Weights of a small GPT-style language model, trained from scratch on English Wikipedia: MLP 384 tanh GELU, 131M tokens.
Each number is 500 + 50 x the weight over the matrix's rms, rounded and kept within 0 to 999. Layers, rows and columns count from 0. Numbers have three digits each.

# down: layer 9 MLP down (transposed), 384x96, rms 0.133, rows 270-338, columns 0-95
# up: layer 9 MLP up, 384x96, rms 0.139, rows 271-339, columns 0-95
down270:463468573528444555572547516602497494473513506535508526512480503435463556550522413522501517553552494500482512531440489418468545508465495497412428492483513565454436511529516418527522491511582467484484546530558497460474477474486519524482510491434487483481441453551474571643440418492547540505
up271:497545463475487521505481530392551501532538525543506562498421440488508585430535505380508448498429623503505452525620546407524461474573510534437454576468522460481489465447488503466568554404511513526518562349525485613504479420499547506542620447472565487644548573494572359481379478419553510458
down271:527544511383489449431587489513601611547549490477531507429473496543563515485513478438505486561567471513532358426565458555514506370445548548505566531510628504563427557476467405467541456559425535565555589455649452624422497518439408532506430504479404521503562496444434393535555452507505425459
up272:520555536518525532490572474418489524615423506456519450476456497459566490526496536477498567505602609577443542441643486521537504557537507493515503481612470537588550481427539501464539517441456330438567456432476517536536499490473489462492531553399373440518488443562508417551556485450484466487
down272:424468494524535557573466503499497599455516512493531503461569489491553577527568454542505506441423482528466502461552602500505442404463554566416494476512467603554532366383446487573443458514375481570441525398499600505440546431528460462541473499481532555508411491522494473496482513526530577609
up273:446490542425537468513500440506505535512523499500572522576544562479438469466507478454481594524500533503524442485525529479485426545465531415554446527499503461486478518480556541417431495490552386542509544585458522502425378486418549488484507472496481534593540612497493477517565422406454460463
down273:498493521558507448440508524452498413514462540519378458483463439503439514534468471468539463515467465481513561513546476509508510440510484589431508541461431556558533447570449458577550505525503522500522398488575547540465541513423451566494520544487548436443497547462605489567516530565528517424
up274:472551517528555510495538434477556406595466460591571407516386581457453510528421492489476612516548524491511518502430527445621463508507405486499547486490526432519496535450571482468596598496497411504467451565465510544621506503400460447431530537388427429504493501521563413467594520527513508413
down274:463423454524559487552468415520510452426479456411479560387468528567434593539521470501536527499495509493482490483518537453421552583441531554504460539541563498484441583536533480561514494551519510607393496557511446443565481525459547477505542475601555437479481579517427464500373444579438512569
up275:477435382565490478531465462421531451524453508466520524513482489529556430422492553535534478497452585442539531504527512518543469477401528416618530502500477563511569535468456447510507448470495453574514518451500620493453548412439501611598448532504482491521551428539555440507492368524650407513
down275:553544512416545491531483510543422542484459526479500451505363549538544523466474441592469375515506419496508561553493479507442513583602540549403483457518581446512509401569589516492463526446562571498437556493519489502607406490497442473500541496531454404502532575526430436581477566419473520517
up276:503441430503541526540433442505532494452581519467483487564511472466433448437392501467420498432550509521569495604464517385509443551548500515510422633485454486500547557500555483477623442440503491624509499450469492566514454449527449485552472467469588456547468496494529577528430475547570483473
down276:473461553473459482567578438477455570529506518495511447499479485428568534512516439591563492444459495564453442506573388551525490490489479520468530481520575557547497441489456452503476505478503536413526574531519488446449525496474572536521505491491506516517567482552491521347456434467562578501
up277:633539473563562488363479423459487489488512473539465379547490482490476586408491455515475454526507527420444663511584529469555537505535379487559500506553486466542546466503419445433493512451587499495501451593553471544499478519529524514478537470396451436527556573416538452621502523575419526535
down277:466531424425497499611530527514520556518578540517512503433480479498533567405416510459428507409458437542508489495510494544550461440578524441516406534432560572510529494512473520475444456513635497510463546490483510489530527537437519573491357440536404546584521504431524441435594521528515471666
up278:606509530573454486428478509443582459511515448460456476563484544481490490563511478512472532501515454541486456468489551504461568599469433412492505468457502456513549544549560458495499521510541484549477475442461560563577571484455552480546534548566440520489353555490477496458463504526489451447
down278:417541565470520595463529528441382478468505548484489450516455528551504499494433511529557466567503533494466526517457458523563559453457464580526516508529549463438536546455565474540453568483481421463495533409437432519383517509455484420565518565519446546484525516500486546572510484467570550458
up279:630550525498544441502493483516439466566525567475499523491398637432512454500456511427414520591472511443483520543544568443599477504505478490516566489517450498472483592509523482486554512489480457463550559473499580507457540516469466529451489508423520454475440422518589536520451443494598450486
down279:481555421498470502503477531474538485509570515445526473520496475576537566493452434470550475448533392584484567489556486566484467523542478475542469467561519474385533668404517495440457486497465461472457546512468475530469516513453508562500544442557437466465464539498522525578568519538465494488
up280:464521432482526426450466606490470443626482459455616540510487493456510506499519491432479442539466531406501519561521522430523457493471488504502460549501504550458599418486500484551532480420513475580509448406559511581496551489512522550526447556448503463469494483478586396502450508485471482525
down280:482491442541484461518550431551488526468436438445541478461547518614514495560501458571500545433518511511546493538495498464459527517458500474527492521443559465528532341453491447460488558499518580470483501538484481521528463462497500532526539468556495524469582459509443509429437520495575457681
up281:531577488468553531457418494521564484492556519526545508547525537460465522412422533424461508496538497487402406595524505534533409489549455452530503521486470508498510496409591412494614432477605538543568567444462433544467501540472528501545446474513497504545541488443546419473470462422534440501
down281:420525504454444507402445515540484491476532536480499594511559459509531503575482557416558543516528472516521277517480431518511468395544501596497389509471517497518452584493490510576557468555429562596463577486551556469474515474544383498520497514558442462539511513432504518556505502472569460444
up282:412519436522529545490512529480510511474480569517492529536549431470530497544407498445479518480490629499463529548439472411542532447390594391478497546541487448541542494551556523509472576502491483438511437489557464524565476530393503545487482532491466483447487471590466493526502471503526506391
down282:535503464528459487545461516569530424490575496504487461548491556549501477462504515550488480470488553454529470473548484543535540458544434648508485461560440560496500538519499475500521481460550480458587567495424449494510431496455439506458378497471501437522543462584563499478505513433479464566
up283:479506372594475572449505545437494589506479543481561524548407411512476489437537477464536518476544541555458514491579449425572478545526499511444481459563485425524514486464459572522548510430461587490540398448574584469556554559478484470531573481485461444568490484388516532503456513479502480458
down283:539558580488524518517439500501526318479479594480482390493491524473557390543468525469450503519467422399519512548534485552502433512486589499521562491485560515466423479535506465454492469526605440434519494633454504517481484569522473458445469436561453558488501500513555518610561534499541460445
up284:516571480563548515507462445453474533500457490457567492457432498501462441481546512575458545473477560378556508524462543481501520549440454475541404506478452523467551437440509516420551539546537498502499418514524570506598373503504515425510598597520457508456474474506518479514386521509492476491
down284:442464592524571543556491510496402519472429547514556529427543467464584463399498537535495546489465478463361570509463528525458477423536578515515482472557511480485557479520550525495571554516478433402467509550563531481466461522523530435464462516475491536468494496459484509557487561485516514416
up285:472472398595442452490536488468514446523466448417449475552470529497545483504503472429513496498498541460448608547577462520496481540513473474544499461588464442576459542474563529528529533561464462626481464474541507526493555467445438515455499620470402414461491494574560471537512521496554524460
down285:431489555415538534508476450474550562502542486514530569556464521533476505465497528524454524536516481566510375520418493531502536493502483493533536532442488496430379540462549490526498519480600442439479516537503538504518513549540494537477413397505419459552536521570515460571489541446545548362
up286:550553507547631484427556457478586529486491492551505490567421581467361513423495499532434552445558446509439441544513571514531392470539495490549434497578508472554535515484570511485482563455520474543526473519505441458478522401523492457514500466509411588624539503525482567477504428492453431485
down286:491469544459470489550448514553480592432537566463549533434565534544548535456456554505480511467542517553534361547476561479555480588518483474504466513512535576408434420541489428519537485483481424550450547474472488520530388572506465527543498437563468475498561569510465503546508545459458434380
up287:520472430571634500415530531545525524469511562540532537548424469514474519521590574519522485482383536508502476471599594454536440491542462483431494476445476404573534456445520435517516513465502513388582526474520477445512509515555469424557561512475457433594584419432474576588494550476537576430
down287:587475543469521550462451519455538523535513477514387531404496590503430359542536502637544535516518547525588494482415635434490472465559447415374555644554485463545455492483470527471522468609624473467482517447445468434515563497492475548509437500469453477380440452469575543423528568447519475497
up288:483506488479571555458492383413545518439523469519516528479470434461445544550535449385404546608584578483478644525603484458491542517516444527439460478569464501547478491482439446441505574352507414552518458472563455536475580435579450579571564438470535559507578545475514396553350487447563488513
down288:505496538371390543419519575410544546567560549438520540523536484494472424503390522464544449444527512502409435429540525616512499479514480520445459579578546526418504596396494450485568556522621487521480582547495414485448518472431547477424445430563447562468535552392522486517614483468513583616
up289:504539479586493585477420452429486541476507493484489592551444539499458488528548517456495490530525482447491566438502559475545374473466428439597558514539381503531439475543524502499501508483527542488514470531514466540547416556455406528528470547491401512625505542398523528517449482477436541343
down289:485491493378493533502539498519441446544506567558478539488589416513497433477448491520505487512588448546482486476471532554514464498446535579453578576543594616473529403566528488485461500427473521509478461442476518563481480523569453374432467503518543465497500470446470472455530411518570556583
up290:524478470477607574429514538424530489471506510528513498453507399512480433394601460496434505475540614524543504588497632471586458556466559444519456648483446495505602485423481474533477505530482467529557468526417504489605590470532461465494488560522462470513447460445515448481425463428532512450
down290:580548540528599513478568494546386475414432491501529414438578438508471494467528435545332522554447485535529577454496476441429499517483525514460509562395549548448538495517532481539555532483551523457439492498477506366498534507576546396498507525490504499471492462651509554542551407518529537503
up291:533619511601442468503560423427443499424497580431436528499531612500511624418525495499445527479501564414455499564508469423475482522558590488534443551407452348543588458427496501504447571442583459516564480533453487526583530516420453491467401494462500488546493424485486415522555594568515466488
down291:427503519480512418406489394586409326484552503477507551448612593496411560573474384542517489530560553582447497580488534467429541507506549514491450437553580478366538546425564536504474526489492587478476525536534465517559431460475554585513484550487492467314494489498509433525500553524487502555
up292:430499489445523464498523532527541490534592587503500574535531500538516576437512603526470529501454509529490541520439555532523374487482544480435523509480497448511597472523543508443538475517520503465512472463433475522470557528506523540525487501458510456494473514431500415518583465427509410382
down292:497473573526501539395548545437623517457417498489469435548493468523459442565499401461480554498505534508471573507548533459527530425513481552507554549476444535548443520425539408477403540510493517490467574506556478437488443535548530519493506505435511424409549458524582523485481537514488540513
up293:517638475532456532450463536442466429605506552531498478648398560445521478462569531485483555550428542401450533485547478476560456540550477508491468499448492392563506542460569480451477511533473536505493450531522506472551510556427439687570528466447420501459491488538602458571577390460477538431
down293:529467569523529518510444493517487513479469546489619513602515461512526493492434419515507486443496490509461568558379494471440482531515525445570426550447582403428474374551520600529372478560568552565397434509402489525408536503485464427489556525593481590566453530491493538403564473547499548403
up294:510499494556475516567531475479489503464564510423532508403551456446433495566579483456444589558443549478361556574519528409464508564466544511567419529574472461463417428465591474473504509413557504536487481485468437491430370516542583528486532504471482575566518499518540537502501572483492428526
down294:530555430483476444457501419498392471528490465526438586513472575522553458474456539470561551465475520449426508481550550523589483483534514467446542456494457483522545566524482566496467443520429504519477557479531562494527661472459475461585436492475467505437430443527529564470507483496486579628
up295:514622530543450525419462449478499503456425460474431530468491543368546535560537490532507541561473496459501487518525508526529481584444543482483475489509439474517527583543474479450440559514493437583495479455543532540538538485497423601480639448497462472492518423476495474536530443522498563474
down295:444515461545461524568520540532446579522522511512448525523552562523552550436564492487507451479474571527478557479462483510462527449475493524602537449460446565526477468430437470539555450484458526515465433501494478502546578475502503427467479555504509433410396460485499464516452570502573515645
up296:537520437509556475420447412387437475487507483485414533485458569421460496475413589509505488542564551528584511481544532403477514609486501485553598564544447481525465526479509516482513566454511484675548487507554509586453527532490541433580537473472541533466534380466460433501416444485574508549
down296:563522533482505450418490539329462468483503566435498496567464452580421483418468507533455470430439505516515499481465438619588487552549463516476605428493473464505493431505524495579449566506516479436458375530501507502452499561481463622543583521515605556481475513473549537650570458481494476555
up297:390460457415547521513534538425497511512453499491533532477502535509571502451459451478502522487447529532474443474447619522617472493400494517413475469581496574471455439410472509546537457421585504531477470501485543469517629521521560536517507595532531517471460477470520489535429483399577449459
down297:443494515574443507497492490581429474487521474615489409519520527464469527523550435439583476498456494546540512471547510551493523520460471514491469485577565516428446393618419501462588501493516422613509427552517494480564393395524485451506502528553457543451468454568497513495554509551483440542
up298:492562434605566642377476507481480528599546537586480495552561519511534525399459576440530493536558500497484504506521506546533543510565406474524537531437539365453512473385495497494460401454488498552523484542445451583486482498439487563466581490536403537461532457499498522537470477491476514463
down298:560465491547521478534417464599592421499436490454499501496533458474456545570502451512490477421457552482556519453526520591550449550452488588541466524462546481483461466507515535523488402425435470473527575385492438484606477572533431526463586497505565443545463440554501540451535536562476457454
up299:440553497471436522450469535438542546514514534494450524523471484540479578486396522426547570425592484488442418460506478550596495481596393494533538517584576468563540542408519535539522496525508508498501484480556481479539537482437462469389495452493481544490532497428486436496520396498551446451
down299:536518449511489546454537468446479456524474489476539517547563519456428477500535542498467483593524496495506406488478422502436528543503541531528480501542490527542502599543460469484450514518417477516515487534501491519463484517556481544472592510530530486568417446509552482381432521548472492484
up300:480492506486524579439478512509418471441538544563470534586509456512475521454414471407451517444587524453517540588482483408477538520538462428459465527480517477577604465452505501512584529446547471538514428470495521526489484572575502502445515509480481484554520415522613487469497472474515494526
down300:512464459459539510514490496531536500552496429496490455432536429504447425496511525554596516589502563591560535442483568506514498426442563490497517479526507498505495436411486489464405502559544443527418557529468491443485523522512481464525445492470499561474525567531389509560474512497525491602
up301:510495446522479477339448426472546457409465672445500535502512554519512616442448528564546460465539495395467491467518464486540552520505575477438513495515433481491595565451486475455523474465498488532603512431476513497505494394426529593524609464508531390573532489489531591562501393520482498503
down301:500510502599395505524561592550536475513440457449464484506407487524515504513519530510484500545505421563519542472387490469561538481453465537453532502474510502592477509408428431570545508456582519458513454504466516471523496456500468529537378428553508483586483442492549548537471515488533607514
up302:468511478433516566491544442440528483446482607504501495527517485547606418512514561459459590583531580501467500498532483547430499535487461519477484431522409442418552540491519526468424521495507428541560468413521564558542566506538388477565491514428613512501474463537579502564522502444500452539
down302:508511555524504568604532545476401557502526546573527519494537471494493552433468505475483482412480495471453408513460551473636485538532454455532516497411521466442470551443481439505564541507442473458494474362465579527501477466536522507535503503499494486483429548480501506618520540449521495603
up303:556496402499519497465470458526540483436558484509484546514509503415418487494499474384470493530400507491560506486503532485582516508466550486518501495532570537494522511458432422480460523528500514567512478562536456488585417475494578557520475510410455502512513556614495553495519464528443585469
down303:497488513521483547550481461571490546541512588523510391465513561534549472512401471503526509454538506524518515520509511447468471467455483535445489502490494526500545542397433531550495536533388503502562525524433481507476563430460461576460440462496554497378566469473495415513540504514534505629
up304:554508487500555550492458464494523518418469538477475468643506596480497473451497507466466427618526520502512493514469509485526512603445419458459391451582387524579491478521510452506463518462558557446634468543552402543484442518453478500510519506455478576489496481454584477510589525473533490431
down304:439424457535497464490534549472451512459509426475443399476426467503528501446476503441520479557486473499579547475450465569508519587495520485460531607476433564543498473567506548471547578472527390455512438430542490563507550396518600557580415531520466502451568577485481491572575527494525491433
up305:524509471499506542527407403459548409489612456411455577517544506449511585506561609510520523570402582474533564471546538440487519468511432478420466561466488450537501465409501532501473509497499435589463486470519469556435508540503409472456485430471525499478504562488527487581561536508540518469
down305:475483496502444473514583471568462653482418484504581545539498522584568489503485530477513497541517560450571524442525426470418508593519429457375522462532478458536501440570545529524543446477477477416487480515461506556434477498532557492524490430439439542457486498496449555557464493549510523580
up306:529536371527419516548460452462525472505560514525549563572437452499448578477492501458516508560513541355496663570425464524491504431459455523534418508575492474511547439481494464414464419474528487568410481526516551562547454542492469383522519509418629550526484525441544458561580530494558434440
down306:371515523515455490538506596440598468555516535496499534568496532467551522459442454502495406511474551447504507461553436451642384530500463503450443472580392537434534542429401439513514423541493551489380451552478530516547384496437539540524535527466425520660519451535441553582504495564675561571
up307:507468508561455515475471540488614497421557458440585434510539495452520507505487436435532480488451550449505601534539553569549521590451462516504528490469454485583552487476334509483473496443541433514558418439504474488501514544512546497429492453410508448520584447501473541525424503484551383485
down307:544462467394518563472478534476402503563529537509549427600557593525473494510414472481509591486544463485548506519455422422513527434537549522580498464445622496378569585392531466556507479457434540494411537466529524537383569452557467506504546477533503475538555535508519434554498445411448505462
up308:499537525548431484547477456462553545541553490460517399591466542467471485488493483512534438422500544524424501541486554498522499482582444477524593472440527479512464405477535551422457496480603542538517456474471499514462464407478488536425498599431509580522452523520521502517487523487488511359
down308:558524507503489483436400555503444545467477486393520518447581425561454517436549475502505460501509446539491516594480560538545515511488537505444584570503492554480497563509552551435485486505442409559533472469518536477552531500538498532494498483512443498567478443617394565486373451471529499497
up309:503541508497503581529543407472416484444545577563494590505509512522387546379517521523539539500406676474430486416522471421588478584514512434553523467454544446415511564475506515496542585555493522507495456422560484566578509517468495466467519456489477511599513489475578327528485466456464524393
down309:520584462425459454498594518481387462471578477590439443507527487542498527428444516434469419528564530461554477424540538479430502515538457461572605460498555477501545607420502510504596463556450512435403532492602546435417604439400508505542456550552503503463508470577498431444459523528577552552
up310:491467543603539443546518479518577498557492494480517422510426481521496553482491528545386520548502566511533423438535540493545500530514492469449453546474517509535463470406560509360548537452544442505472517423484452571569512427454532525542433517519555443503520413481475451572550497604557504491
down310:569451496497550544464379440517474537531475462600428400449500482551536403483649423549569459419490457576533508502476500465481513515532479517383558454454483492446584588587474483418487484604475477466569505506593535504529459527525519560480500442503554500462481545533545487529501438487512471547
up311:579457531508519521548467419507565494463568525547493456536503472444571540544498594484448484501576474454473505458581521486544565552482484505550487540481425280406450465506560439497475519540524507476501482597562502429474534552480477585496525481484491544512440521473566456577335478560524478435
down311:465494516548527460541453478498544574529526487620470423414490524460518515477549536545568396450449463395522526583547466521541524450417495405494470458514468496496502433555432586539410473472613555563500485507482511538442500550456432508564524459507515576495446530444539472427503479552528492554
up312:505524537530547545434542467458550509581422611449554510530517429527416547494520531408468463560521473491467524394551525458483558558489537450530506463443450519442458506530484520451504462437488417536572460534522452485477510542567484530455504513504528535554472436385515499514431491511385481455
down312:365482533554494539501552471430471507495502459538576491553468492514532501543455542436445489541440517574528545494445497411516576504540457470489508510469546517432459472497534543451549471554397580537473467505499483526468514501554445466468491515555469551555482443581537510501532529459438519555
up313:482544463584473518430354520426520497533567481521488510428557550540503540520457581436529464444435541473483552610602458539481542549435482476489483541526518492545533462464421414471544508446536550471512410449536541482520485517471535424596482495422477434506519414564472453527467504477529472536
down313:459442515481563547594491431486505532496543480465526544452490506545594524517509458530531532553547438473495416450477517468452523498512553470547446459498505481494565545465555464463456493603478510569398518451451482475512543498538482523474489460475561516459568560431485509397530503485480446582
up314:440563497509512508449554521540434521586479481522501533531507548495492497455478561437536447493427516444459458456623582494501428465567516485469461537498477526528553514475349568407524483503519491465542490536493496485463545488469564546483585494474460564578499564513542481462422504394526481535
down314:562470618520488426553447535385495539525517454526545592494449442462523497533495405518488578488519542508531584513473462488488547476510551474493557449476455517492562439485553442592466517457419539446524517454522509492524440585521514465479470468516517509430475466486477485416524509556492413559
up315:507541488428507471481568330465438466541486532475632420522540500498526513522537471532436509571533466492559505527566500438484514500506510500461461569536497553468449495506537513445423445473563575524504466447472539529471497373508520518413459519484545433524527448555494418517482566527544519432
down315:510552372497556499426556473507489473538498489411418473472558420565462491492425497531545546501487558578500532520531574550553498479460542422522469553485462524538494526538447464415582429502515602498420468511461506457425505485476526507519463486516591469464490446503507521549544580492524526493
up316:502513461453571504496397616480521532482508616430412526522473437439512512491525527484464590557576486550502531468512549499581520509422554496597444552507528477522543489547509513514452507495463523586508467502513443494482520475448518548460517439458584600488460533551430483504452457377472479472
down316:439490528532469522443459510528480496515529519538465469571445566491445591514524466585503512475544484415509532512487526436467545503602409486494468514461493567516512511474480429541516451485406531360499397482459512556545558490449473483578549516525395490480482495569507512368545588544553478500
up317:507510533505504516445535463425464517491508488503557514506530518475534508561502509544462468489520571481559485599463511567483449578449483504464472501554410557446471418512431436515423539397527478640493499520496556517513512413535549485583447484398533439525514541576513499486538436543550460481
down317:448504374582469524517506505525510504513478513516471440397479522526491520463500472500561506483473519502515519495471502475564467462504492457548543507508512492514567519526465527401537569490477533503566533491526433478550538493494456525505566559487461534502502493468550497281467547444453478630
up318:550544504495480559492407542479453487486530596487454519513544473507652547468397521429431533489439517444455536474534638470504581470510473420422544457593570477474606607445492480455550440518486425510486381425602494514569570474564540523552512512459504379542508401443537514553404471421423482440
down318:455462516585477481552534492485514532538482510433471539517533552524428469518452596509577513512499575505486422543428480488509431474497531611554490426474445574428485597485507443529487502472240469484590477556473585439448490481454511547544463553475502539501531506551435533569501518462503489457
up319:506521470481442520507476495600535482486527485499485574456472498522518558365460484463510501549451511434558446479463581516533466600432529470523508533528560500519581447443475482448464526484536550530495478498428495615491453459350584458446515524544569421507565436425501457605461488429590529465
down319:545582472535509428650509484516495503506527480585600466441443472472469486505539510465559499489573457460577529497503399450512506561447444552468489498476571529448436462501503631476575648517454497473471489491586540446554434500532509405520357509490467480519505492624414507378523496478417534574
up320:547431473513466473466533437386483414492506489550547583520453527461494608486550536482492593453473495414551499466626491570501579494458392400557437501428519443563579489449470480505460563499548532473476507462613506533527499487497522580554529480472435471536442593475548444521558487598526431474
down320:506457591531477462466502488555504598464542565529501406445511519437481500461436494519446549491565387537470553454518609549436502403452539496532460527438502483538420561490495581435446550494566510557492485473560455554501451607574468475398484547557406631539514482434577449437518560601503459374
up321:506526411545601467489478436465416392525469509514527542642509548434465530518459577496535472447435580385466508520462482505505462599441478487530478528589483530555540510505490475465526476489525405508516485429596502528456411491544471559497526575432554458541538462467541461491513435520465414539
down321:467440576521506508499485484461493536503475444611448428478499490469521535512488489519512534468436438531499579462480478527496473487495538469535563569451566526476500443573469428542472560440586558529415444469509514494451524464501500463462540520443597508490566517483526543335562552513442494573
up322:388451479545461565497508512522415522491526482493517490525502525545434453400472485568460633504528525546495425493504537543458462457481588528430455517573440509438474529517534485482422475454504522525512428524480414502475481617555392541558488576501491496522505560445381540550502560436496460494
down322:585584539484521425480578474454508532516456492537543490464508528409486461555460423520534466456445507460478529482443473481510512552537485405484538443458486512508505523475469512485511476548573484461538447427571539453596573487514579446437561484483532538541490474595583502440480468514478562495
up323:416544499557462454502471493528554497510564459487483507464514451517511463417483482517378608502441535468516455491536490541617517431412485420551476499543510521527463490520557524436516529546545542531546510554383379462412427583501535519455423536460504540457502498484449544535467436474432454527
down323:538489469540535498434555528483482569510466525474570512511452509447510581610514451515579505506519487467440534518413557372392486554566484528509521490482486523509515496502478488537519489458398487496445448477604608513492505400490440462511503487505533389495507506496592434479526547485549488441
up324:492423557485536483541521438443561476489451618473509504453492513447434496579513565528501542551480629553561490581535532473485459529457471537463487578543520452453494482538491467487428545502551536497498476435588439503514473557510500498521480439434466425495491470530454530500482505480411404515
down324:425543521452487497480526493453540456488487483462506456515477551498497418499465514502473506522481450504494477508454500479542462447453474482498483449476614493489619545451507420490487499584603618498526558525436527514501570521517553503532516479502537493488543513560482547455488488450410507563
up325:511575464547505582484460439550564494557430516510466417552511399491514458533439588378499506522475484521574434486540570444434434511461561471524485516532533448451497526419573481499595531436458394561568460499482513528466483420526527486587508592520507525503484466501552537496521427418543510494
down325:580459589479515435560551473477476525465408525501461527480473543502506469516553483501513523465520418541594474528467454497566532534473451504553512524572440447521547495533590474492446531487535458412447503438457470428567476577469521549467464456545403534473459506479593504490570449497521573478
up326:595531452607524516499506482473476474488509441518474557480483494487528555457524422488495559472512475432565446565476520368576482553384529357498546572561442446599487508476454495475561474478457431431457486500570511507587516574537481575462499491534418495524470368464534452574454527508500455503
down326:603473557477487425524503499505438428461562458447483544477458406485450449501527427566513493522433543630542518519582476461568438537506499566541551515461461535471436591595506521428583474499452478499518574541584429353503468505422494384520473481501532582526462444518539563494472493555541552466
up327:565582408468463419500495423496506469515586594416457575597537407542483570418489509465543411521590525422491504462548537500525561469473479483495525530452476395508580540433593438504545474521535444488486507467583551498538568472409479454458557453486522505524424485406475449664550490462497357530
down327:400446472510439457529547474454489491487516511583551479444512530480520542508590570512507563541491535491448373441430509578474414518488504544408424587519552535478452385485473600471520506520489543541535466520418558554506419559487505449494553539436483517592542509562528554350484519478596547292
up328:519447346530447474502472529525524518515436569497506507550492433519579542549541519519503569614466437453424546541501490505546544524539412447497602439508400529514560383448483488492461510453568518541445489523485528519583574452517494486500520484463541458549566495505395497598514537421547376447
down328:490585591444557474517550376546496526395500623603481421577500500566469515466526471518505469570456558521415391568481535518437495510485574550431511511553447499452449605410402534510465518438559454378526430550496461511462541415527473513552525445449498515498568577465532453570561475516437470580
up329:470479530509564603461422448436453551490510606546586543576502451478454503508460528565516491515556529531537452506497560532588490548408486490492459542424456401549466422497489486599479522518493480450526554534510466524482515569510380457528477432465501405515464519449540555570458507511549534507
down329:548498497522463456464535494502480356502481494509494444477531493427556461495557513486526455424503508469500470501518491515484456465571458534564579452459513474509458407536483496476471504474642520596451541459422565454501508505511525540500596563459498538537448480631541530473472499521512463572
up330:523475396566550573494503450429411453519570494516533529487487514443484492534529590440436641676492587531513537637591534452591474526415513472494463478541470471404531411527528461515497486471500500559628501521512495566452436497470362498553508481502454379562538487552493435483446484562537489500
down330:467605553578541514607526462518555603561463469446656538435575478453501497455408495347489479467540460470453551487483539420569565496488475536557505491520474410493547501453485565434517461439570466483538564465451404484427493559485549583492507533579581555497498524533432487388437373476426508491
up331:469499455534501565496540572459550532471582483524498491549519470520374553544466500505501533449526577425541519496467489480510503427373484391445467521572499502518424463491454512482629520564505560516452424448402540497455449491509462502514564569562451447527490538554451547550402556490453487461
down331:502466564466445469502457507550496518475517518463563409522456558462571461419478457489522459544550511516411497492562484469519481523487474604499515464565556438538594473552584529469461405439482479455504517497578469523551481589492517503482473488453532533579557542528555408389511417443537434564
up332:560544470473578502428426469518490536518583544479481452594498611465515514423425440579462502453516504497525559556540467543476544567449491531617583489488505394484493452447544518466527477391562465463567504428479499543488477536447380507484583476502469511510455422452468540521448427455523423434
down332:497398518458546520452496460475440508544583464509483536445418462602511517446387490495554450439514511512601593537446478524542428507464578524503521437563498398523519439512517527451543542523501605528487433525547570573451551463502525447490519467489535624386556474548489502420448521514547412492
up333:382490530554538517607568521376589428446459511485480515632404405443510492513486438466518503521499542479422496473482441430581492472455434561497462536522483475574574558436538519566536525443496496541530532425423545469528534531481415492496476516498501496510411500510449479526534552408526399478
down333:558482547559500530466454475537574526570522453511595498427457516495450516545517464574456475583499514538539482501388463487495484501416453512519483547483490559441483413420555507510520553503532575431518484472467519390514429377532403497529501512584488507410451511652539451532479587574501379514
up334:519565510579502599441587494518395522525513520470439546472464412535522594496483549522538531528582464523487527511486563529510375515463504477441438445499527427475601552455483555449513480480492424547519447437592548506550563512506408507454563492472419466555542492481586416509418454482527522501
down334:473455507526499405503413463490494547526540428477475516524480478582506539508503494396513491460496500524504523500544523403460544476524648516600566490490468542492460501501509390500449463454429535569549519451590515493559586470521559467490517500528528469327492407581482539567526497504457539570
up335:558486466518561460433530420448518500473551518453516517440500612518544513549497532523413433497429545530553492458498488465447499532440440451492435528540538504493518482461497531412500493500511511579449496397517465512564575431463563521405533470401550426527489516516461400556537362536544472538
down335:530460484585485562483404527522575495479461529416488478499413505445457523475533514508548554515527495480510501471462517438579433504397494555558562489486576515516507556493523537463583538479437587487475429438511509477473460494571565590481439377494509534385528530571522487537522558438468510457
up336:516564452534536517464549504499524464496431524501561516574487478469521528549482513469422546492580585546493495499509581487572461515527535442493429479484496507483594452520540541478507483450410562491508527408577484520559511510469473492511494524455508524558484515491510485443513455427489453558
down336:434472495507492511561533517501506501453528502539456407488505524514519579450519524557467500473501398445523460530499449506505503450505438517527492500450560512471477450477553507516510505622497428478543559562438441548511492535568494484443508458547484469508487521597391493444502542527516553617
up337:492497435529523501510518511465494335445409558513479498575477575497478539570399532415478453519490468411544516541535544532495368492566468494496480500550498476540541562487502441513523505541488525609559488404534463476575507422432543492529473503476559461483440542565556409512486507481621463526
down337:415478520527474483494476500585492419490468456513531553464516455475479447370441452499446464611501565591408552481472521578496549492449430486494548479458493473417424537449489529455622594488459491484526524493529503467498580525548551488535464511600483484493490510489534572531556546484500476582
up338:468588424476464458536480459486576475489468507532497470442578503543510606512485702465471474458397507461453486472565514461574454495432525489452482511519549498517501509494544490577518511553542410501626474401519447594487478443487484525484490515433505389551545451477558451509471524470533459474
down338:506471538469487450442501489479508510463522405520406475563578441468476407536443489515499512455543440488565560486591551457521552578586399628485519461420511525505523492448505463557485589532523476499461446472594506508526467575515456523494562397472565515421486579424575435464533443508498504508
up339:549514545506439480492503428574514474474540552500501466572547468519499491437486575471487498460469511420442526461545523507437418499366532447532478536507473402440517545471462464451435563486530436504561451501604566523458503484533468513440462517516513537524556443461605525591561446465491433435